Each number is 128 + 24 x the weight over its row's rms, rounded and kept within 0 to 255. Layers, rows and columns count from 0. Numbers have three digits each. The size before them is the row's rms in percent of the matrix's.

# layer 13 MLP up, 192x64, rms 0.273, rows 149-163, columns 0-63
104:125120109062093180100146121125150159127093106150132142110111105148103163175130118113123115123157136153142132115132138105138123125137124116135151153126147056112162127173134149099148093153145122
099:132126106131187144111133126095080087134133088119119144142127180163156105168125136083143139112161157087149160107138133133106131118122121138117092113120152139107128076147142097130139119100152118
103:173108100124114101106131140103158093165081170124122148146146098166115121123133126131084142123087135124148147088144153132108142108103147135151088169142088148115102146142117104152096125125106101
105:153110105121154161112077128096117132167128160128078099114123128113113119119115104117144161138157106164160179135121114108149140162096156160129114089158152122148151119154104149114099107092137144
097:148141102107160094080137171116110142139134158137161156102104134105146140114128113121134163126098142125126083152149109102128139104149093133159134091175123093109126133158180111075142141144134124
101:149122100139109141113155126137129119227127130134123109145157124133093126100116116134138142132134154156112131109166127116106122122166117156103114167128109131077084143096125134086164128096149112
095:164117136136096154124116166104142083158121114117141154104157148124143121104136112133112149189128136109104159168122135117173151150170163109147138138151136099163150128146112144078100105125146098
101:139135118159177106125174082146159104119161113098116111155114131115116168094139067158110127145105124099082142132126108147139112148135129127119168076110119127151149104114111114153117137129144162
096:139139137148099134135155112141156119113154097115095163087093104195154112110112141093138118102085097127124119122124119156100131139095068139168137119132136159157140137108121112103120088133108109
087:149141129099076103137127140123161158163125121170123125136113131152115127141196128121092133113137147139122118090112104124134144166152137154131112092085140149170142168088120106103111097100100135
096:128146142097126122126162080136147139186165130139129122135133132115091149132130114122111147139162144097165131130131120096163113109116154104097152151133154101115120076179159144090138161122141082
097:106102134133163117113155118138118108097148092175115139160134115089167152134119077104131166147144148111121149155141119111174110127162119112136164110192143085121136116145151144137154141111134147
095:163118124130157172167127155130123086124116193104127151148139129160141116101128111159127100130146144149143147099121178181096091169129121123129125119114121133130166116082146130157147146123145103
102:171099097168141103115153130132123120112125105112125119140110107098134097174137129131117125130125082163134180138138147119146130078120164079120126133127117072128137131131073119103150136144127175
094:159116125126124163123124113129145100109125179124111118090142135110065086124118123129119121111112095172080161091154134157126141119084119098105138148122141140144082160117129133127129137188135128
# layer 13 MLP down (transposed), 192x64, rms 0.278, rows 149-162, columns 0-63
105:171100108091105099136127156153146117113206119118141111167161126129090133122138121167112099133120090121153151104153125144095133096142111153137140121114130078158136105134122095143115118087121130
105:133162131133120135135092133105120104128101096153060132139107120108111167137141153112156135064112121107160086122093099088167138100132134104152115123104119121135114107155160164116094114127132113
104:094144168123121123142135093137081181111136151122082110105174153099130160152102134169120150156136151122116127162113157102123120094135146094156134103122142152090152129162103118136124144150127097
102:099115144163144139138102116109101065093154141152121098119109126124134131108117141160117133164159122143173121122144131091140129162167108117138153128142123167115148191144125102103123137101103177
096:066136133167104150149185127141119131126136116119152092109124140124106100124158136124111094165181130111119118101117169117111138149121141141122147156110091166124121121082176119103099121139159130
100:111126119145119131109086148102132155131138108181089156149139094108154155131161150128130070139125119099109085104132134106149143156115093118178128093092137130128146115162111094172140144125127111
094:148159144070176132125130111096131140147121109105101152112081154122170165129129096143098128102105150126105132129132114172146137142085124096176071117157138117122138141118130122144097124112131149
096:089125109114158148170100147120105201114089122108136104112117106135160114121123153170128146098117151077112128123110125137154116095133122132128112149175090075109135138152159124119145114120139133
093:127101148069157130107169137122114166149160142171150125140177185179127132133132105134148142132091096136152133127130142118129103134107105141110108092133150172139144090124100128110137139127164134
094:095140087127132116170138155127106154119130134150118158122119078084149103133097135169145123152123137086124132185155161128128149151161133113144143190157139114122120097129158103103107109127142145
095:130144173182117129170132118177096128154116096101115127116123110109098132130144086129110106117143137085097116145105121084130156123138151140146138101113121152175117122145099100173127142152166151
111:124111162137099092165122117131120075086117075161145138159147129160125092133162106133134086135117124124119104093111124121149128122129083109131144135101101141163117154137098104152161106159166124
096:080093122134124139153086125161132141123113122107110101146107142128163125096086145149156138137133160109162096118138139154099129181094068103092122133141144141131090123177157130122136127133106135
101:131131093163141122106121153122128119138168154177111130167129108134120191105124132142148133120119157156137090108114124142179084149133117088119143139140193120119123142164161127162110145118140110
# layer 13 MLP gate, 192x64, rms 0.289, rows 150-163, columns 0-63
109:104122121156122153132046153112112113119109123071157170131115124092141144148123120151116103114145106124125139114154108154093111115150094118123085127124141150132140159144171150185113128133137121
103:148138109130129132128132171142136136111129105142107132148084160119132132064166093090139113110138095123130121137167096125164116142123123154135127122092145099182159177097104125130165141116109164
102:162128150118120131105144135124096071144048096098128117136112122108118112134104137149115136135119142078123134157152091112131141132121119100141125110167117112145148166099126118115117185175118146
093:146132122115157104131138122144097096121114148132085116115154125119151098108110158093154137156101132129114087124122163073104086174171156118117138129116136123130150144149096151168110153073117144
103:100087107134120146069133103126119127117135129141109141066128121099139113143142121137117128129172164147164122084148170116136148172155124096137111117152159124105154083140135110149128150109174129
095:138092138145135134142153107108112135115155119149152118105161116156124154138137101134126118128125134115158177148189096130112113103096101120160128139144109127085168172145159101124184122114141080
105:136154138125134124178123110128127141102113122159130168085123171106139094138096136071161095101180122114130128147103120132139125129140133109141100125114158155097141104175127148145116069115119105
107:138144197159134162099112106164120149139139116101169133087138114094118149145141098139141158108116143152114120135109110156119068153145160160115116111084156131108141139132133144119095109108097134
100:096133113134140111176144148114140167142118124137102106136160120106123105165118163110099138183091125125136160138097119135160143144138164124172138154177160102146123121111169112076133111143147133
101:125121128104126104094118120135111110126118106112129088142068162177128095112130137141082109155184141093135138111095129121127126121138164145103107136151140115173124109188104116153129140109122093
106:149119126116118137102138127106105137131158111104122137146136124125144148109113129141121157111127087114175159147139070142144153157145116090104072097170102114098139089155132149140105143170166092
098:113115141101163114140080117120115093152147122106121135107123154120198124064130106124118125121128131172140154100120173115144157137085144105135140068113139152105128152102128094141140121133131114
107:074152148089117148130135130096159129115119157170121112103148128147099103095101146140102149132148136054134141170134127107126125083125124154163110146095103156161116135123170113138132111110123128
102:097146129140163147116168173122129093160136119125130133139116139126131103125086114139161109077151172133130127095122158117068104116136183132144090101096143117140127138105094120150117109092109132